config.toml
num_key_value_heads = 5
rope_theta = 10000.0
bias = "all"
parallel_block = false
optimizer = "adamw"
learning_rate = 0.00126
max_steps = 4754
dataset = "wikipedia_en"
Each number is 500 + 50 x the weight over the matrix's rms, rounded and kept within 0 to 999. Layers, rows and columns count from 0. Numbers have three digits each.

# layer 5 MLP up, 512x160, rms 0.0714, rows 476-511, columns 0-159
519521413364511476456504592463459451436404530434589512506413485472534512473448481523638550470482449490516503524544436562461433534479433506484498410480429362443514530540568463499494480556414415516545517502551421481497549524468477509479445511501434505505431500543514527473541471480429460501574656441462519546423494593489493537505496450502396572511547511496494417481393518487492508458455517514526491497498598449513592498500504539471555561537461419477500421508588499575472509594587456
478443541443565496582511505575467595509426437377465554518565571458474533507550489550507432605528548549462492567517490497481478496478480430557527514419441529476432517476502518437474477481410517542506423610509491522392512405447480495487507553514534530544530482538395457464519495467504542532492483474545574463505538513439495553514494470607495515525584503419539458483458556429460543584450485615544509586458526470570535459426523512520444444465492510552404478547543451485506410575487589
574560509535511551442467491554530455485381482430509465637563501414542458415496448465500548440467493472455497517515444532538535469516492525523519487501548464434432427516445537455464496518477566562512546425459572544361562395498545415434529509572492575599522433570467459482533534556484477439486443607607395485460560462547470518415430396506535538526525467550540441555481496486520536466442470531577456472546460405452381465548555498485548516498446534451492512575559468463559479506510612
486532560452450578430449522499520462602490478488528569475504513517473534373523470432506503550536531496435511594543496541540526518530447550505462504544474456464437380518515497512549563478462467457578548488530573617494525505432553450499523549521606505526505495560514545510598446456477414472431560469530436396466425465496559503491531523459422479476435427518539436518444463487530557482512504505556562583469560495527446527444459451488559482463458466493510350508563423392463483559536494
486461551540441494549574488606534494439427421463480639534465492472570529496504576511497494505600487499509482438514470500539530513492515480504533501477639507485572540560332510426501437511399491486541469520417556466447503444558509481346577547433459544511549458525516477507504538510566505552487447514488498451553466553555471480497499454492576461518492398530457529483451525447565453442449522598551507427523481512464537452464565534468495506518461524548523454608504418549432407466512526
568507489535526450478487482466602444427569387532532528456563477554544496539499469484454569509548425503516377504520505533528438535491479466436426494482542455447482518517392424440609474560485553464562460503513550553540445564543539480465428459511460550429528556536484590541549476514480521462489430519391505442567537525486521462467443520515526457482527431553434439482475471470603457491531622469449530533511472535546535497548491555461307449522520507468429498481460480545519493521481492
509505562463512425476420524572451495450466511483537507540480530467543417372508500461583538490501514484456387608545506482488529468526525521429469471477478523498490482424490519491409524527487587653486546644557459539526533485538510414542364475465477474471546432556438507584501459536480493455612504519536526503557533457545484496434528478514495568524507526535454494506342555485480565488519611511515413490534500402446506559391571487471528513522547533444372421568599449463610442542498556
549542605528451431463632468486563451592496598529510457579349528591531577450475498527528519585446534525428512544553471595481565429504489559485593518497606543508522472500451560471577531534455577500545586453533529547579561542584548426476515511452465538487464513508417473517517510506569495561533548565493523564533550506581508475492499505506512377493517542515456525417501489425461535527547575505414488489507539513472508478484531493500418519480468508451491567513473541506439488564389502
497499466522472468451469396442444525545464462505482486560513538469549488548526510558502562453504490492552535485429549449375506511505516537424514477465529540490575505499466496597562478554449502408511552516526508513440576489533499527366491475536596501488552459531533527489589440517397540484597453536515585503618481517486517367534551468517442441521516492443567461431508482491570488521483505469548422556489457471523465435511422435539486457504391514425462477692412494503548490511446513
526479510434414534452575513597461488497509495513544524516486492465519507485446507455414552438586470417476500501469439450538522561482488589485514456490500533399485538461410451504530456582423490437589484524504510434507515468544461522611512468434523578577492505499525438554552508474430467571529555433461386526506506408484423558455508529547422565540471499514540494553400545477505424577387444550531558478583451479493568433509577441431552460486491447453435530561511528526485444540495543
644451533478451489501487500502502541464418423494575499459466470667478580623432584462470495465418390557592490502614449566475443455526478479492594481500578515461460502468557513429550504590476508526548565449462496557439491554550450537447541563567549522496483528529548555512472478507496512502441425541443499454488585455568466472536434517620439455498466536459499530479505533514547473467468511540501466437496542439632571440556509440526481465482504463479501486521505457495542492487367529
482540529467506567472525481582523491490392505514471570568516508495430507492567476478499578464542518504533510539521528478486497530455577556439448482500479469529465479550533457499483479453527505472498488526522476475402488484420552524531527557517542506465481448500518433519504493588458552466427543477475545542457459549454502560419521458476442537510473509483542485446401478432522487512462419478595547460552514523455476587520478610530507413603478541435594513537498499491450467513577511
488465507438520552538467447552438549480544470487476561478493528554503539504504509458620494477468489419498533625409490414426561586470490434434422481488481407481506462482475436485449504533476488487572481492387500575510508523563502503534478455471461566455440478559471496524458439463592548409580641457528549462452538518561554523447402485635436438443585506483516529450539619450476543560547495457502458498570553456495516452408572406523542450501471470464526421562505462562529370525503463
542376538498528480520498524522464519526444476447524618533472567517488596631564550466498456507457511438381520510438588484533454538527512451507489497557524498521492548365505498525652564592471524592476375524463509523474536584456469526462565440531426497460467527454555450574550515479450444438548540510332502431533433464460576519488516529470493442556596403500520482500538469437539531472501566444514533491535502489566513575540554485545472436427476458460515503456413513381654451556416555
506499462523513442489435592444422462482556417494499465474424531441522458485504511537541463512481489555530430518474467578360546567581478584514505485554455432524559496532510525517489531566445522557541462548500559518476563439464415541423440554447516512471509541606498496497533530450513488428561513492507427538454504500537527451493441467623471470510527500444470519520492586633493561508572562464441494573457548529498524509512479400449467504531481362528449426546505477502523525542548467
449446502426460476514518463554583464442515469566400491551409516552508496558486489501503475426526490484471449462467432518501487467476564526338474508530505579522493490479506532564475554500451573572502525516524502563506567409606482468517479510516528540575430503500545487537464484541587530497464507603539527496581485397536482473503499539479401542513437487532591503516525546608537570477556579483486439434461543539559559489415540519446439528565463604536382482502470520501615531549455439
470448523474533618482542480529539519482496521442477515594496615534521519552498461406507552556498489510420503495514501442495520412527519499500567410491514413492400542549505394517414599540481531541568454521451573565514480540481523487414468348385572443434456494603456432504486493554516424441554613451472472422592455526507578575545534464497445533525553436492513481546424522538509485521386478417472486554501511506525485540524451420421355411518406522506521553517490476502484512524484522
513356502449526550559494556468529506464447516516561503584427454509566508461384496438518574481624504520510428558513523467445487454492514529541494415517497513474519489466449581498454528529546515492605453553489418457480521536457390341519566505511505461428538529409570479532525507437478510478598535558465507428441517464453531490480491445551416449463485509513504491504385550496499476427486509478547388528552436472520549538468528498524480503453517504416498493568541496568575503561539538
522466606557589424472452483553473496540535547491473588489523481561463526575474443524495493448569473484490481496484476583515484530495524458415450509538482511475422470445404428507494485521498548473501601466506550465580543503479407497523421557486524582419437499544525492503417636541545436524474480501413517514435531481537526429577424501478376466513440481533466576484534450468502529480491458423487505432460544518507409489531548465418464448466501501467511457445498506448474435483452555
493497573462397499448536439547494578522418493516502468515468525471541495515533533489523456451533506551526455484478504505534489430461496523446463527585480537470502433458458569444532560605511521476591493529467519472494509622501496515577432464587399459527470534475576558531471368560538444560485571529479470492499569452504459419502390456480500482445469570507552503502487439522473516416371528523501473447468427468526592482509484428513471593438541473478527547521495357518494484491512414
437449507420473445371540615514494446508415507503524465633492589590516623509482518450519534523596442424415466438455462553504487538448631612556585456488502571490498567432441484536510493548465613517490584515415520586403590530570520514447459472509427665484512499547481569569401462638566541383484437502555507473447593434501603552448496461445365552517541424582559465494443498464502547460432581630551472482782525340538418574490458486471509618464375528564359496576510471504539514579507568
530452499455411532546470513618560489461480423587621474567437543410558531404452426535610563543454462455472377542542457562499403523481490486425560481470425531475541421540485550432429482466478502500499522586588440524483489519565584557488436473531494433512504510466525552518536461526518425492506558597385542541421468427521474481447467496564507490405426526439510387537474522492549458562495430562585526518515512509455543564526544565600468490495447513454472464440467525493528448488472487
498541502471428421516399539536521516446550471430509593503486497501537513450554385563512528456648469481441500520472472504458556560492475425500504532491501484504517449425512578531472506514454518477470447502471437523589587532499460425427476533459426484451543551483511462606501417512485452452527496587472495537443506574599525554598474576456530483524473512476550476511482609478487528585558574493473469444467492466415477410416543480468480503560561463584430403550507541496567505488533487
505471496444427543576469558527492486477545523421455473464556457477540476453525531459524566488426530531460451502587556471592485554518521547455496417534474507490485452531482526442484448495502509550514513552468497495478421488482516494549531508474549513460590392519468600532498465518480447495635563514492450517521560513506515495467514395464454536571512546415483434485437582444479594504505566568618393513478500448444458421412491553549507472537456505487510450553507449492508516582482559
390457464470527491518424472515423550508496509460566547621532547553602557572551496616560474475498542538441402536542476509526459486461586474577570518430599572511538340510488506476472432470467456412508530465506442435526483469499474535398448422564512507498513500496513463519510383463507539509429499501520411447425470431564576538454473481588453519415512565472470470523459492533581541491472371571446555520520545425481506522578492555440445627517523510500481434540520437474569459371473457
546483563512580523441493419448477527552563542484483656521427649472474484541504488395492500465601430481451543478528470568459471575501506412530474560371473598507491521464531532557415538571408609534537406440570476544517472448563488546512459499426452525492487433471545527562507595482427528471532559502467544550522637443559385525461434533438486593429453459485437525654434601509581556458476588533468522551531473565518488523551458458485382522454500505515509587527508529512531509533449539
545456472469496435411408481543587561484460501450484466504528530515553546435468500529479547510517560491462500541490453433538493478545463515412437537445543489405471406384537508459516556541454464497476499553470588560482482494548484386457490541555595456475518554547467456557437459558541456490414469527483494464519552483490565435507427589582470467550422511517453372545530478518518532424601396511427472451561503499452555486437564477408569510435458492442465512565544477525491461504545497
436491576489546413481535545571476457494446522451434554513525488510481509540513543544522485488529488488506402496445461576478481419487380483510501534464458475437399475473431513479514580524488491506560530619496494469484495546421539512426452484413493470485504449567493544543460496555478552489510468487520472410481503575561488486452501400396523536431513477392520422539525564545569540462536519523469512486512630505484557616341496465501439586495532583529590454511417570458528492355534425
530439555528443569517535499474626503627446527408516600499547674437475490487499476470559533620478546534500511523519531457489454503489503506459647449450473482550479461522439510533482458554468477404482455472342520502494554533522363466422530546568531574426464437534503550524558531438531486460522557575362385533549598570577440470546442434582345543467599551413425577528458594521542553523449477467570352586512514511483441515528582459434398501531431473473515539510513416508480469483531544
536487481487556500552530587551470492488478403488571488513416413517442539485465519452505571445472481556482531567497475579526468499455559551485462470452489436544481448509496548533509482465435498510535480467522460478488524509485578511455491418536549456502427508564516502499550559482497476508504497480487545539412486440558450519473407525511484448441510471468539570513527499489556522444480489587607545494506588495483497428575470460605474472456448525604414423497480554523509529517525485
426464526520498546464517521426478515489496519500431533519482532563558591536477591526582500541496523580464389492526515529490667493574487553497552452528524489593555478468503501541511553488449466501526543458349527429569468532490489492461473523451531458537483515506547475497429480466578518410530532491478489607432510426523485471509470488507483510454503416428561549450554507545456490503538389544534439531518522498495472506515481469521437501489516439549432467555475541454433475600485529
491543564540431547521470536528548522550544540445487513561529550472471557486546533517519518577535492429497460465551446609586517487583384433507557528487463536549428489534383457513585468484505591543511529429388527447479517517450421512478423598508423565529524555534562578512470377524519412415504529460422451454501539522629552516499516538517556415526471515517514523430541528539456468555567418514466563503529460524389464551450527447423450543502525447500429500476526505480561437485432463
480449481500526440468467544454479413468512450467501487626474456414457523537454429532462603447470481520446504547547543465426454495462547521532491535503506492516494475478435439526515496505482496484496527493440471535558445500507505467568432447419466507438531531479510414524359525433564534408495501480507526447495497614496468490537531504552408544557472445452559482568483443462446541496487476624543459481597517431479488494466456373541458574546470507497536532476489495590477511467487621
526457574493537529422456470404480423560524460469562471514499425560578487403538440470459492489504545501461463507489460482461570571539577502469512475516499469581507452419502544520551557582431486477549518471515505417549494490557572492464486568347493512393397520507613483501556469570634541564503492536491508434421503471617532414529413548539528458435505467545581508520461466504518465531611570460463485521516547483501484539485477413495451412478470476582451465518483555523485481550537464
556519585556499530530557533495480466434466463493565504489425486466480487480562516446444564520433514469528481608526385578507483537570541483512498490532558511513529537486505568516547483507488483438499513446470524518480505585508500509527457493484475536514435442508558529516555530512523542541484512481521548573486493501490522461449454532507550389411478510519446532567502508474504482489535542464479496527503552514502519475518575464497381478494473445453479466521486444478455510509442545
448476583462424481555480534510524505479447564418434478556377490489575524481467471471567465547574517539492477468525562495442457441512483430556520443471544563475410574407511565515500524526499490566443548583492546541503525546517508462497449494414519404539478527490469448573548510500542521417456515485481499563470527554591496489499449538574497611414577480591459425460518635528489444508542460462470443452583497520430437602532581495459501511355482604512448429586530452513585490520479485